{
  "num_hidden_layers": 14,
  "hidden_size": 192,
  "num_attention_heads": 3,
  "num_key_value_heads": 3,
  "head_dim": 64,
  "intermediate_size": 768,
  "vocab_size": 898,
  "hidden_act": "tanh_gelu",
  "norm": "layernorm",
  "norm_place": "pre",
  "norm_eps": 1e-05,
  "positions": "learned",
  "qk_norm": false,
  "attn_scale": 0.125,
  "bias": "all",
  "tie_word_embeddings": true,
  "parallel_block": false,
  "init": "normal",
  "init_std_qkv": 0.0509,
  "init_std_o": 0.00961,
  "init_std_up": 0.0509,
  "init_std_down": 0.00481,
  "optimizer": "soap_variant",
  "learning_rate": 0.00808,
  "lr_mult_o": 1.11,
  "beta1": 0.95,
  "beta2": 0.95,
  "lr_head": 0.00798,
  "max_grad_norm": 0.5,
  "warmup_steps": 200,
  "schedule": "wsd",
  "decay_fraction": 0.824,
  "decay_shape": "pow",
  "final_lr_fraction": 0.02,
  "batch_tokens": 65536,
  "max_seq_len": 512,
  "doc_mask": true,
  "train_tokens": 275900000,
  "max_steps": 4210,
  "dataset": "wikipedia_en"
}
Each number is 128 + 24 x the weight over its row's rms, rounded and kept within 0 to 255. Layers, rows and columns count from 0. Numbers have three digits each. The size before them is the row's rms in percent of the matrix's.

# down: layer 4 MLP down (transposed), 768x192, rms 0.284, rows 207-242, columns 0-191
# up: layer 4 MLP up, 768x192, rms 0.303, rows 208-243, columns 0-191
down207 089:131105113153167163163089174146144138157179134100125104122141126132148137133116134119113117155116118104189109098103153103178121123125116158111110128173134108119134147124107131151110128129130094090138119152105146075135142126184115099158128162132078139115116134120088136159153117129108136133112108162118132117089115156118155134079132135113130135188153166110125126122195123177156134150101091101143101110119123114099116111104175149091104132122138134115085079125110150161132131123118150109086104126122143140166162130136139110170087161152157141132161111132094134137128110109129148099
up208 087:132157158129119148115125119120102153128119150155126158142128107131141116133133153145135161057119132119133152156154116147129167112186120155132141123127125115154139139068125097113116116161118147090157152136090159076149119116149176102097105178095147124110128104142143117099083091162169124148126130098097134087127131156115143112124160153112129134155150150116136129104138119085103169106105133163104096102109151104132194117128160066144114145095087168129110105144120146125133135130101124146103088153153145117163139110129166124167144123119146115118136091106100147138154104125124084148
down208 092:096077110096105142130109116165126100120146101106095153143148140140105121099106155124150133163137164118186138138147120113159125133125113174131179163138155106141145118150119141142089143113122093126096133124151134126110105119115151067161137151104121134143110088087130109119140108140099126172154151156178133161132148150165110118120158138082161133154080112146107155158129121140168144096127140085123106117080128083144073102105139155158155109127115089114124105157150119084111183110151133149142125137122107121126107126121132112122068129125162156135116096103135108124121143139123085135
up209 105:105153123140148142122153136125092151117140103108156142127137119124162125119110153137149123105109135098116079146141156118135155077132108106155131147141121126128152111138139127123132107144121121127140120105119169128082095122093167097105091134131109129137095119124121120117109093122121138098094136137131134179094145171152161139070133110144097184120126088106152113132116152128164158126087092151150152110144083098108100093129126133121132108133133150124123098116087087117106124142100129132144118096160162124179084127183212151152198133095116081099139133122129140137166135142119107117
down209 099:123121147131170117121101125128163105190117076091140103148140096116126096136142143096125143154145175119117161103117090103102162121133136132108149130113113125159137149103130142118113149099103095095137149134128100113155162140137168124161108103156106115144110117139134125120159132102091126109108144064131103127150122120116104138132138174147098121140153121116097118090133075178152116126175173098102148124117109164123112117136136128089140164161103143119118099159163144083147147127160080141150158141093132145116105170124120120151114138097125161127147158169141085128065140142112118099
up210 098:105122134144102065124149087159150073111121151132130146130145122117136119133112163145119174094118119162163130131095113115092140114102150091106123119127095098113145095126149097142133158156125137110194125106153140136091141113131154146146108152131156128163144176122142121117131103135113098116135091154106135108131116146129164154158074151123114155102108124104138148089186136183139123128090110105124160120122140124129164122125114174118135090131120095114136104116137185146095099160058151125107131100110171149126133112108087139149146134166120131100104123147125131112102134097144085123
down210 117:136076121139113121170119153088126141137143126095106109120119135170134144153083108113157146111103147162152111140173128133138104143162134130116123125180097133134131141086140114140114168096121074118111152142108161150089155111095125136165151150100111119129125099153118130119155203142125113089143130135147151179127101126113152122127131089117124143159121132165140092095063127107112097159116138133179118106140127128076143132122137148127146150111088183162128156122096083141131150140096123124168144109098102152082154128130085129121113120145081125120139126115104151155114133124120103109
up211 096:130108143149146088119083099160164125125173122146131124139079135143123196156120089115131120133111105133113111146112109146170135122069136144156130131124150131089173186168130141126147131163106128141119133151117103074160152104141098131098122125193125132127158155145116112102138142132092095116079120130134157130162084152093176118134122135159132089102168150118143111085100150110147164120156121130156109134120133139129160105161105128140141142196110142101115122145147143132127105151111149138116108114074128154118114140078108124134108139132124134133123114146165132080112159121129139119
down211 101:121152112154105147140172110154091121140107119144121134080117051125116085109129146136103128133120074120105158110129134116133143098155146130143146128124133122133118121098103139079177143140167138140149092129146162118125134137161136104129165132150110136135148143159141146120112135136212115129154132144116135134091151138132145099106125147109131105128086091125154107147147124108166110124150115132138132118122127127092143151124105102153137143078113093136113095118100067119120155108136109150189116127137152178142074142145090139127163200115138130145128146081103120111098088152150150121
up212 089:140173117120086126116094136127117143131161105147143124123116150152133107073094113125130163135110154139103134119140162151086128186086129154136093095103103149128122138139132127156097136164140148104167124168080114165112122172109125106132172166107105122125076115079139156100130100129167115157137124073089109095128159143138160142163111104182115116090120134121120185134118136145140099152149147174114134184142105129155155099128158104136126139081128115136105138140104124116133109121095116143088133125149124148108133150107150101104137138130141093117129133137148136098151107169140108159
down212 095:098132136091141132133120083119181109097083135098094141112123148099115101132151157137167127130159167134101132117123149132154087090117144110070140140125153118127152124106064094108116144102142089149168126114126100096101106153130177120146176155151150128158136151162130123137112137158158129144122131106124142139117105161113105117070138158071128112140135086129123133122150087114103126088160122122115090102134105087146159128118122144176107116154143124124175143134122158130103154081167118144130122131173165117095134157111114153153125129114159101107144111136147121138110108133103152157
up213 110:133174119106121125128120113121139154085097127142147143102128136130146113142149119056143074114131127106082153113157175131141153135125119080147118114143076127161130168148122129094150126126120127124089132090146086114087123148136136156144113138136126135162144118090149154125090115124127125150110155128148118132108132167117142151102131125103109128147109099128144156090122131084120062128131123127139171133055139139113136155150101143108121145116156123106138117152182131100126116156124103109152138107146162146108133165133166185106142146110105114184107164069107154131170146123141119149
down213 106:098150093154114124104132108167134122132101140149140160121181149140118101148095119062121107073084128124121107137121157171110141142117191110102131126118119129125153126122103136133143115095096179131104118147125119128128138181113087137131115097099158118136099079111176084094148127109131130116119138138153077123147128152126103110116130087136116088122121149107147190149086138107085131098134165091100089144119132134187141142117110120115094153099175112100149114119132146135139181117122118139140124145120107147121110091101115144117146094161130110140154116129135136117108153152158117103
up214 099:088133088187114172069149105130141101152146129125130152126097131126127118096121113174087134144132125134123121149137116130123159144167117120129109137151133138114152184118162142137123129115110166124105140088097155150127133119146180143105089085130108145132127106097133132173138164123167130128141126159124129130155157126137145157104078109132107127147128189147098145148158092106140144132149089090125131129135074104106120165170154098135128143133111137119123147171115137139132072162127122160159094121088128104166104111137165125143161139109178108122111134112136142134134069111143095100
down214 091:099141130117137131124161128126127164130112127116089141154141124152108149094116073161166125193110140134147143136104102112098117118105126126097145160118126107166159131129129134083105130142126083137123114131160117134125112152070087113116151143116153102132107129145096083122105110147081135115165176088117136186118083124108122128094091121144106121142092144109152143100125148123134064102124111153150133117184159137150076153111082122131136112108111120080129120093131131128132127113134112092070153127151146129109159142097136131101161146113117121186112120131157152111142125167116132142
up215 101:099130139111121141118160101124133107126127136153127109090109156116123162142120121110127140180136107160104145157146142139158109156106134122076103101138109159115106138115111092110123113135135107127129160154143184130105155103086101150167106164133094122110120135117117118143125094164150122143155123137132154131133092136119116144135129079169118052130184108098152145136146125100121127158072140120070157134149141087122126147162121094143164166118176120117117134187116113132130073160109125119092117129127156128127124096134137137122165128125110145108121146070086140146141113119177122174
down215 095:154096112119116105109118098107151123133131144133132093130121123119095106119137112138128085132116147107141149161136119197108111109124155126126150125164113110144099130131111109131162161106110096111138148151148125112131169185134197141125173145124163166142094127152120159142119132098113139113116114158107116131118134116181150075169161116094146143149139131177106149178120132114100092167108097173151108128132112119112102114171112140150117092097149122106157140169141123154080152147180137117140140126114153113140137192113113130148159171146155106132159146146160151122125135159109126103
up216 093:098089117093137149109153160128164123105163163143140122164106122126160158131123117124127112137100116107149121133126108088130153126111145043063111106117145167100120172105113143116096137152151099104133117120131129185110141118096133078137141137102150118114085135124098151113108138091126158130149103115176120154133114106083172168157079137109162100097140098093170131145122138118120121107110134163105147140136097103119146106101090164144145103134149186101149134110114135180150121142161116124149098131121102147153125144125105149125136135134129164117145136147096133103116149132154106155
down216 088:165170134108113073146144076154109132141121091099148140140151115097120153119126138139097158123122119148113091124117105128128102172152101151173168188143096103141124117159151120135143127124109155154122109125102170128157114107135114205145129104126152120148148140137156092136111131104126084153098157136117128130132121143207123109129145109130152134149117144169109147099112111134156123111137146119166117091116116117089104133138113112132161167141126083118145141145122146101092128122108102101106147092122116084132114084145134103139109104088109082174106136113151115166115101109116099096
up217 094:081135140122127121123115150143147124113141172088118114097155130105110078105102114136140157135142139146161134149144158126102136165130081128104123128132147105121186139102152131112163143144145100123140130138132113116159125154078162122143197166111094110153137129125153140126109074093136135107123145127173115112134105097115129142120155126143118128100121151151112117100144121084120089158106124090171141172129152138141098143163092168112117140104102153127148126097114132113126127146121113110180138160155155095058090142090103137130166126125159173166161123148128128106130103131171138158
down217 097:124133138145081136094160151135131110135139140138124155100173149166140193129089143138157114114120133109140125145114096124116152095107077120132132127098130114132116139132098124084105122122118138151129131159153146138105123104136141108134130080127151173109123116131081119135127151138167135138115133117094159146124076133117121147092139126121157093132137097116117132139096129142094147149132107165121118155093102138141178157076147077157182123120124128126132180146126104117097090141161093160101104134134108194120119154134145129080102134131103084111110097144176145107169125162134177142
up218 092:177122112108111163145098154098121137176177114093162209130114193142142139119131127105118108085146148135161115112129140106115074096114133177157105127133123138109121127113122157112137130125168126150149112094143107138132076090168121122125121162147106137123128111114083102151147154160139132135109115172101132150142153119115148151185154145115113131100129106097133166122163158106157106115119150130154154150119118121134143120148111114077137198099127108106130108140107109122139097106127109148109148103123178145120123106127150146125122118143117102079140128113120116125143078166144130119
down218 100:120145152145083140079153107144119186109096127135150131083220111168101104147093107107161110131139113150105145094116134141123125127141148115149153163119180097149130123135083111126110106144136139049091131157133113132131116106152157131166129159102140139138155146151149126151122079119125116107106108148155118137136109126185118123098093097137167136122106107115105146119131112129140141113134130135101116147138096105107148120162157088115138089139174094129119150133167130146113113163163161094151096143125151129140135101129134116110126123114136153151087123123088155122092120101099154126
up219 093:115167147161055105152127130128153149125172095110172131121112104126108121142137096139088150149108083142111190124138113181178200148161144113115135110109154133108129130104126139132120142167143141159113131128137130140136117073143126117116130123128141127148110068130128140128135180176132174120095148139134178091141123143128098143116062110151133121145185154147122090148112133109150097080170141130129126163121130117132126094132138140116082138144098147145137147124093116118118121148139116141121156117116104153143154122138140096171132133117123139135106122090129158138139123080132120114
down219 096:107157100113194137091101120143109128115161170122141122125152109163145156130125099112134121133185157121106116114135152122153109144133147154121139093159075159161137105155113085093112102091098147169161134108102107138163133157106121128162124116118152135102126106137148092155169087120124092144132131127119103144076156121147149146185176155138104146120110093138168147150128166176148116138120166122104144149142136151106185123090134151111096126141100146095112098146145123119119140109130122092135107133109119124166121111163146117146118169107111141138131097138162153088140099146147115116
up220 098:123109144159117122126115101129115126174130106154134109142174086159116139135145087175119125093153120090112134131120113140109139150127105161145121176061130157112135111179134081105128120146109147090152167140151066126117126149116175148142144152149130181127094166116123143114125126126149075119136141087113145113130144130158106157098132111195138131100143135120168168126094140139085135123131118142112110142136126111142098107074168140125134121117155139143133169134156108132097133111133112168090104123117170103156122128124103173149115141112150127158102109112132165136078143145145107140
down220 097:139124163132130058110144120131143106105149115137131151099120166112153100156119150107104147108095126177110100149139118144137100105109123123087147083186121133100072173118072121136099139142159145125129122140118145159118120119123119124158108141165097106151164131147098129159131145111120179120127138143119139095150124165160124100095154099086098158132088108151136107160127113138148124096150094135129148124110105094105149154098107138099132145086079118108120120132096108142109109129126172137161123112079111144089141110100121122078133091179121142141149112143103151135087103132132128153
up221 117:142089108163170095139109124160137116151139146155146128123123119160137093121138143109122194102130065114115098109110160111127139130127119158162142132119167121135119112174150118114129114142098134178126151115123148157148141114125165112145142101127101125157138159129109119164152115133120165127074148107130106119163147121142134127162133157108124144134152107104124128098146108094163154145187112147123153121116120104087172144148124114112165134140147102108118129123098105081083177125118175122130167085115144154119155119138113146130115168062083112126162136135180116120123097121138090169
down221 108:138137150128114127117113135052123159075171094155102113113169101148129152156130157104101112118152135105123153117108122122147094123104123181111116147104142149075136126145135129168139134162119120109175142111151094124164155083075123162127157137147156162123157162140088079110134165154137156160143130092128111149150149124122157122166157110101113121099143156117134089121106125121165152136130109120182124117114094158120143118156140112129120162141088134133104092119130156148108132162123127121119140162145137149149095126091098138108171098169123129125150131156150095125145101133169104142
up222 107:136155113151141142136142121110174156100119109140148121156155127116145109134118151115160133104124111104177133145146125091085129119126132183131179125134094130160161123121111122126151087136120132102105168146122140109127148147108146137145132167095107150138117126156134122109157106169086121101094126117109072157151141121115072167115120127125127091097148133164131122096128113111145101065178155118179122114156136125163132141140087136091138172201122114152120107138135152096142136125129137120104137132118133119115118123141122186159109143112117114066117114077112159165130141093151155115
down222 098:143124192157155114136125092138149117135132138097186150143112140154113127113142141125118122163139133113102120134135112108132142152123144118183114158117114111156102127147135144116131159106123116143139085091119118115184121158125142144119132169133148146116102111125142147144137103137115100136103102129127059115127123146136125159147137128127088145143111124145104146190132122113141096190125146111183129134132095144105124106154147133144114093149184096119105102062067131079094131103110155158151113105162129146123152134127100126112140067144169167151141135091157172138106113116117143123
up223 095:100128133136100128121099156131148130121080135120074115096107091143112165136101204132152154148112129109117109130109139172076087101125164099071110145094108100099146149164146125130140122096105162137148130126101138120112102139140125144104107103138141120112099093123130117166129124114116150134135151121122155154162118131130135117196097110112096104095141144115127135112131128113183101140122129141129107120118161108099180088132136186145119120153151113124157154120115157134122098145100146096115078118117141135136128121128073154157144152143081160088094148099132124147108132131095091146
down223 104:075192146117142169134162106130139118127116138068144133168148173125110132093143098109067171102154109125088102139129141109172143114129136120177165131118107108107102103139137096137123147147123138102137124112162114141142102113158087121104132145114134129136107120142133137164158133111125146067111150141137102168143129124166101156105152104069108137128156114123139094143144111174156138134146146127109148091138117088121116135136150148147115081131115145140124166146128150126120169124104154140165107108119073097134145174091120160122168141148128158138133133133084114083134148141145120133
up224 100:134129116115078158103135101089122144129129122140147144121141145167132174112129139096133097131125108153129111123144143140112132086141093138122074146103110140157126100085176114121172136108150111117153174140188115149129115155153139156104142084097097104156084129144149143146141135142112111126101135115092163107158136134109116162085136111167088114149184137118126089144127153119093163106119119104140119115134148128131130073211173091141131165138159092116134148100123143145158152121123129098113124125119133140119151122138124108159180146147135129079120100124138120125142125081109142109
down224 095:125092133113104137119105115061130146113130101125139113106135093138140165139143163131119111119095130136117155090138117107094138115111139122177201147104098111119079131115136130122118104146117086143150156099171110136141097128088123095176121098148130113115135145145149109135120168091130132120102126148120164164131097126082119187155119140134090136179132141130135102107073148110106184115127152115171098083149170132116138122140170140100144122146115106077160146125133151152111126135091145120159139128122125091144134113134144101087103152113109120164133117108154089121122138143123092106
up225 119:141138088126078139105117100135142119080133087165140128125126129141142166126165124103144122097112118113147123111103138126155094088126131095145177098119121162143148103121117142125118135122121118131145128085128142168144121055128141134127116131119114078154155129078125115148104183116154143127103109148137093132161114153127133180125162114145157147091108153094158141111128117124120126111092118091083138143089180098074109157142079179130144114174153132141128129147144139170109136183114121143151120147156113139150086117124164099134102141086115101143127154132143098116130109108134125144
down225 113:139141116170143142130136163124117109135101137110143153116130130160122151138144144160124109146141090149149155124120078151151134160109106132106092136101101104111138129092115122142129152119114126130158138154133144106135126103139098164145149130160112138111106166170096138137185089156164117078106153111119097138107094139158183156115141150167121119186122111118126137114088148144100158110148175130129132150113079113172134128101110119159106115110157104134087077110090081137109131104121187121059131123099125098110143127121125164143154107145127162150142091104126135163084122112136126135
up226 112:161139131134112152135144093131125110126130103113098153095173126156105134104146158146154145130111171129123141161132150086106128149153131122101103112164155140121128157123146102154111113106120135146117116171129116127152097141138102140150142131161111117151137105140152111101083157134119141084062095106106094092175110156138097112112133116105129139125149137136161156097134152129053138131155170173116143144138101109147150136128087103164100131145090094143105159096126092139114129108152104123086167133144134113115128086122094171186138108142149107141160170091117145115109134079122122112
down226 087:180132132108127140127116154130130161128121130154135124158117177109129103140154157131090106142111133173094086138087153189194134126085121152147114137156104119110112129151111154117160129145099124125109111115113104115137161125152185080098125108110160129125159120108131129131160153075142127103129143084172178175087092150156137129165121121087108108131116120146096165176139163117156154137140115126142115134155127143149083169139119148127119099131152146123108143147150155096161128089130141113142086118134125100150137130124142133096089129109120181128137086144127139121109133127117147101
up227 097:122111139148073119156093141109168110146130157125125159118077095116116139157125116137127151095161097114107164144161141154129117134136103158137114106145146148155097160105134109148126105154107089146153119156149115091101155146092123143115127154137128108161134123104140103136127095141152154125161140160103130113100126124120160124120131092151088165165094171139109145126163159108118136106102131139089138137125110142078131128154152136111075085158153092156167119166124103136103143107131091161166125114128168125100181119122142154140208105115122108108138152129124135156098143096158158136
down227 096:159101097131166099150107141144090139195130151132126141185113125143126132093145182113080120100132170138166164138118117137091112145101140139163135138105136124113140140148108138136129135145113113121146105126176123123135155147172176149120113106138108096141135164117170178129160140140149162090150146139149121131108088126120124139169148126106129085106094098134113157106131154172169121151105158131157115125133129113127082084185120091143179127133093170122154130084107135135121110082116141160130150119159118128115128086103137124131143132086127118135149128124139091133108121118114131091
up228 121:118131139087121146105100128116191154119159109108092148115131104161103151114128127073169142157158137138182185125174128090111112117108094186124146155104108114122123159122146081074115117090139131101144096143138128135170085126101121150164162127120129142133120119118144140127121134161137140094154148106148114105084116128111150112124140131164143082096113092114095116086109120114126122118094160147114110157130124129100109103122075122140119126162108149138105115101156096170125110130092128147127150140134093161112132158160159163105153141133137106143157112113139120154168169136156124124
down228 120:152108151071127096120123113068121173115129103130123076105162080149138130146141124130133139148131138127145147121138135097151134101087147169127131133136116137140105096089126112127101140154175119130161096136121135153138147062086105116174127152117137142132159134125094135102145112116159142146149175142182137089103161111113143107137174159132115147153145141134122082128167139126164107160117128144140108126118127166140110111145088119119103145102093139103153111155093133103122099153128167131109143150073086100143110126164118144089123157164104115172132117114128127125166152167141129107
up229 105:101153144139141127118114101149166163114128091108103130143087147123133153132133122116060153154125115162137186143138131151096119110180129136131156089087109116123136091134133113158159080144114070102115138129117155169136117132067071122133171113129115144119147150119138139135125146094129149136135138107130145108099082133095120162095153152184144141115132123144098101182124085136169097113154160134138129137107096123145097122096116119149128131141107100162151112094158120146128114140151140137136103102134126127134172143122129186116155134127132114131118131174132088077147153112145103130
down229 104:155124108140104135161107120174133160101125132169111093121142128119111117162142110147132135125168167128136109118093119138104130115121147109128106119127132109148089088121088127134096136102126170132128109142144133133124130146145175094130139144154121084149126159111129093110095153150100112166116106147124081135097194108131142125140127134174118127124113119124144137050106139093101133113086136144086142167138126145156164131166116127121121138144110127206105156144129152117136165136151122128166115110099133112103119104141129139122122138147167115100126190123145141139199093167136115072
up230 100:173140109109145091176139157137122129121128170134112128127102078157134141112149139135100143115102134084117154097141147070155128154116096158104167136107118141135132124149122143139127078118152127071100140112145167126179091145135129158140147103128132141093157147129166132166090136117147137140132151104087166133113143105134074130081108168087134094142133129145080139100133104121095139114135103131118128158071132130131111148109149134139104149137135168110074132145139113154149132120122122130100136134120117163097176090148101144105160073131107122164138116115137098151162160112120110141
down230 087:127083113105123146120123112136139130095124134109143098131103141135097146067076131154118155145103157152123163144114131129098145118167126094114120178161121180122121147121153136117039131117138115137117118164116125116090122153113134075108129143106108106141131152137104102145100113111104089143136098125161130165117081132137130132163138134096115106106087117122103126177130143109152103125101150150103124113115132129140148122112163139139152105085133156183194190136130109100133120114145129135104092147136187122149122164138132163119141137097129158088113130102115146125121112151120173114
up231 097:132104157146157078134112141114122159118151137156149125173084112138146104103112110158139103129154155167117126138157135117155182131206129108156083114098120118097119127145124129098170113125095138131113105110093112092114155109096163109123106151133106143067101124130154151126115147100131126092134180129096117125104170107113137116149141163128139133118178108160198110148141156125150136142136125152133174102129137108140074161135107105143132118126077141102147158114134101125135125103122114131105141129124109155170125116105110110155149108110108110120110128134154122121186157084126119100
down231 105:081142149092124147093098143106147150088108126124146135105119108151104164132127104108131142131121110150093116121140173148129129157148089120129131121148154094132155067117110130137122153162126122105084125104127145126089095052088132110118148140104116163144131121148120107132155111111084125129118082129143078112140111112141124138117150160144144132142124147075135121143118092133133134128126148149151163166155140139093131127100121173078114093118155195177146120116182087127163097151118140179127108102111096118156118142138111116115137103118130140117154095120110111117077146129162150128
up232 111:122122089091067121114105154160121117140139153117113135129091097140126131097118111111121120128143103129139083120109108136137149112121118139134120131125110103171113150135100139126140136143130109130116182206135131122179139148174160111091122121125095143137103097128123137109129121135186143171062112130107126128177110113121101098108110115165125125108120089126187108119128087154101105114114100119086164139135121136143139131139094135150129127177138126129126140142135175177135146132152131108131098138142173081108152129116099148113156125129190121124096127134142118129134129075074084151
down232 106:125119155181123084136125137130118153135096081142144128123204121122131136128143130129099108135133137118082143124138120129144116130119155099154147135133155151125120126132150091120109152138144146067165131113148124155069076072102123142137109139137135120121140113097103110137151146119120104102120127139102135126109121186122145095135154138097154112112150139077168124099130153118146123109079156163143130145153122156144085142097148150148080120099063124150135101151129120096089116123110165058107124114119111105163133124149120087128147159113111153087124120115107170113147137163124144145
up233 092:161073120110146173171140099102123089140124125149117120122101103136145160137068118114150145153106114139142108138118159116136129125108116169101117095113077112118129148147153100137165087098112140146096162103137111118122143126113104118168136125147165144125113110127124149114146108113120091158136102159095162146134099142147168127123144117124161143103103087153111132146102128113117127146132149112150184146112100090122137107106110149129078151121146150129116109096141153147126092135142173120116125106171116116100131103155141169141128081080137221156117151089098137145112116127131155156
down233 091:115131148147099136130134093113145124112118116094133123132170154144118124079182129143154120138137133145113135099170116114155154141190126103129144168098158120118103136113093129151108130146139111081112105138101128081131159143088111167121113124099088110120087110135114103136108117128116132134141109099122136097133139149147079130148125182129110161130123112128108152082138121150117136141123156178161152128105154117155138121121165174087162059115165109108166153176163124139131133157096128138116163182122141126143143108131123104107090111111110098118118118179160106154156099103155109116
up234 101:109154159139119128110173128091130091126116129087159145119071131082154146096126143161148131116121086155127140139120106146141149134150135122127133123156138124132132099105171132148108159120104149117130103150108119121140139112130098176139137080120166120138131182100099110173157188085097128141130144098173107095146096111125118137089148104123116153125128172144078146102148084135088103094118113077111157094143153131153122142154126122141169149137111148149134125179103096127112136129151094143107125087166131080126157112120091145141122154131112093114126152133094142113138110088114111124
down234 103:068110141143091146097179133152119070126149161122135100147104150101133135120079119116150134122141118154098097113170172116136094138084139127128163138121128099103129104108116123112148153143140137123131112157143104090073158162127112146139127116108129137094126131095126143138129111082093142168061127103161105127125132085152120144140155170116117155137105131106100119121138067140172082107167149145157131133161131157144168173135114121138128132121135100134143165160123121135154143160146098142131134123136121074122161146141152102109131124155087098130129084162095159128128126141137126116
up235 095:164110139154154122111100133151161136127087136142136163112123117141134123112109136176104136108131141151124106149155143123130097112118131146104165136160108093154167179099130109108111114107135122152146073137109129112118106095124084189149098094178137178158136146151153132105161167127167147081142127141095090133138108156109127169121116131097137164124139148148162118109175116156114177127170177143138103181140123094130130130116116096117162150103127139103137132134139134137121106110152090115096120143134119101080135133115140158117126146148104120132173131103148184122148122087101104112
down235 085:115098140106133127092067092134176153152125118098118130125125152137094161113083167103123108121128131106124074125142124131124120163095139100129090132108134090110087110097132129151100149156103098142127127150128113109112136126154127126099075133182152115120134122107106128108153123120107160131165144114188132144086135102136116149103097149113128105129061078129167115105152169138115152125126128109121129120118118103122133084078118106136132115134112137134123170136102109114111189109137114131147124125131087084168140073131124127137080142094129137067115113145109155138149121111118148093
up236 111:162109078097129109170105151143175106133136094132148126110113090097139150111189111179146106122137113118142107136095138122101123093105134093130143076097125157123178111138174140130171157140130140114159129107134147101127087148167139121169107130110175126159088126120159145147122081125111152105152140152121089138135134151120131122107106163097113146142118098125111130112100110084102154148167119091088160107105126109133123119143113141102136124166166159100094112081154101114155126126119135093126142142172158124108109116113154130178155150147110112116119146146132129090098125137105122144
down236 111:114153116142124127135110128095146110126121079101124094110093126123138170139108111102120118123126137141137131127144096136197088132129172141076156121110142129111153128096137122167152085185111136137122138083148157124117148113112153108143145105119124158122153119085141114072153092080139106142129108169113104151083143117081103166132087103137131114130107119121135138111169137075133151108138107139147121123152124091087153089111150137132144122115139077139082135129142147102122122162138133127124100149098160112182109137155086063090160122112106143101141130108159132145141119137119124147
up237 095:096143110124185134194137142099135168149110164111148131066171107121109118080090115112155123104119139115098148145113158111158157128102150125122114118132088118151159156150139114143085127132154176163148079140143111133161102132127101104116133099135142147139120128127101110159152110107134123167114117119114123117136113108166160101133140145134114127140134145095077101135143113092154123138179125137137131151088151106134153113111151090150108112108158143116092093108145084130077138125129127153128161160138130109170109139164137150188153127096116136137099115116114142125110145100124093072
down237 102:096103157111172073096113144153154154167156117132143129114143150155105113078135078133109111134137165113122114121104141136130159122126130122174115143106128132135158139128139098092110141130102165151083100157155084154137096156144116162119131120113136160141148097149130128126146173152130118131133147136148116155156093096147111149115106122129108132115105112102152132117064173094140100134159088133128120132113114152165139142140144144142102121119165160121155148139151163160122116094127141141148100156167152080153068136128122181096143103115138164079105150106098128138152136104172138151
up238 092:099118093170114160144115162121140129150117135117135102119095160118133106108135108138148131099138084126139143143135173132127136127185119135120139135143117165127136158137140128112131116107113137147123165129130151157106161125094110130155105134134123132113126096164123109101120114146154138153151137095132137130183134129120126149135042143159145119111175132109119143138118120153141139117124121174156132107143142162118115130128136120156078155129099135119145063080150133159127154223091116127154186145148130110084154134134181106117143128162134139141104131128105167086160105087105092148
down238 088:153126059144134165148112115132154091122103147062148102163169131149113116124153122134081126153133115111123154148124137135116143099116111126143138102125133145085097130116123144123130147106144079172137109107136094130120134154155167124161111155099109100144123119107100170163090107070168105110114115146152153128126153134126090144090124124144175150153109137109117139126139181115125124127111107170111140126138113105128105141133134166135151148180140085105150093098152142126134176119093132122137062119119124078165108135145107104121113127150106121109134137158125126181150101168101124139
up239 103:144139099126115108129116184108183159161166145116145131113145097148142127161090164161081111081125118092114120158137124141154161159123120138120119098102060108151160121156119122137158142108148140125090131120137132121138117132132155091126132166144112135131120125152177133114121115144123166154109161099089086127137165137131133123117114112134126108103117113118133102121149177131124147144126126157075129084105104172158090106160108083144167138139123142160098130091127100151103099120116057133104128130139118083137123120126121133102158154138108095139125126159095116136181147169123141158
down239 103:152165107121131178153176083148137113123067131135101140157138111142136150114152137109092113140157135142140104139133144147085109114139133146151108138108155161124119094133123121141102161154108121134107116132160138102121139136148142150121175109136116114152152104128111104093104127074148085124140113174150127146141114196175177115122063188111170143164116166133144126103150124104120120113130138162142130109118148130138144133127162140124103133121127153113145141123161119120093176175121140137153123148086145096166166089141125129089137134114132138124133167072158137139122166156139128108
up240 113:155138129139077175137106166107145104121099060168111134080151126115134137150120159152126135102121152142133112151149117130126140139187155131061115156161115136150127125092119086165123175135126120130111140092137129069117170124106133117143129123107137126130142128115142110122104136130105097159107103118130084103096125108110111131094121114136152125122143125127115142135161112174123129127115146145102134113105136164163128097096133131136136116159126146146119121168129143133141105114164161076115117139154104108101146141126130193152168111165163051137149114145113140110160078097118151153
down240 112:185122176149121169110119133092140163123149135106108121138152126131138103077128145144091082111177109159154141147099138101112127113116135112138140122123089110142095105121128094105123134132190119137098126111145140107093149123106107134130137082117176144135144117163169124114151129148144100156115120095092131101112117118140093155145144176125092150110119122120117112128143122097155071124139082127097118166103125125126125134090120129123155162164096135148109097146098148107187159151138146128117141114119118113118112109128118136098097110148120172055138110139176155145159152130143165157
up241 085:139105121091111132089172107121109163130154119129153146127112120162102103130124118135148163119116120106132138172138090130127114175162136163146165151173109087100142110114161176141098144152157164127170128099122138142132172149127128127134128137110116111112116111128122143105119100145129104077116105087123087111156115158093112068106162111097155153147115131147138146132158130143157134126140091138114089113128115098109076162113115147152132131142108123160088080119154139155151103154113112108135100124096121107130160139077123132127119159170166107097102121141161114173086123161130115086
down241 091:166125158175114125119128118120118136138088114107088119154133143149132089072149117126106127143104120171119151075138140139141140128141112124097125141138117142139160150109095144153135159154096112147135118101154108107132146196107093133148119142069170106097112161101113117150084141165188143141137106138116148111122129140108098106131128107159139104101151155104133122123145161113165129086158130085143087095144109129138152135096121107099128066136125077123102142121132126133159131111130153130121122153107094131140176110116178135157102117137136150163126122084113132137151133129135198106
up242 106:175111141135105156083147149117104125088155091143112132142111181138104110136157141143135123107134164148142118130137117101131126114195130140105125123104121153133135137131144100100143144141130118115172152140160166151136103124112157115131116137143138122147092141120153090133124127141130153102147108124124113133117158083185119137127135125144143114121114163127130087196142132131125116124172131096129146150137140174074128108146122124114175124165137132139087122115191078071105108106120054121087139157140113142088121085123140122104164165120131093120105109141145107096103098155151119155
down242 112:121114115126113098166133140144137147088105108143106097130098123107123123132090106099124176171159092123103115124085115094105096175124153121103161179108132089110131123147117130095141099163169130144175163118096164080135119127107089135125158122135119104144175124106150090142139144152093134110134119138167132086094157127145146140129091116128118095126111168148165105120135097136166150083103137096095150135175131134127112160111168127166108109144093129116109115148145140096113145130103120112100138127156107108101125154097173174114123113136130154112142133111136108100143183111095131131
up243 112:120138147151132087160131148101097164159129123154167140172137133113130141100132142147115118127129113156123167098144167120113076145138152094157100113138141098140127141108145168092125066145085122153131149116110149113109082175089112101128106141115137170135099153128157147181151121163153103121111135173099176106108133101143138095127150134166105129115129116086109096164166109121165143134138131127134112114105163117098129119126174105100113159123181160116135110093106134124145129133148122140126114168127126122138126136143179146141112095145107123088098132102107168094183109109124114122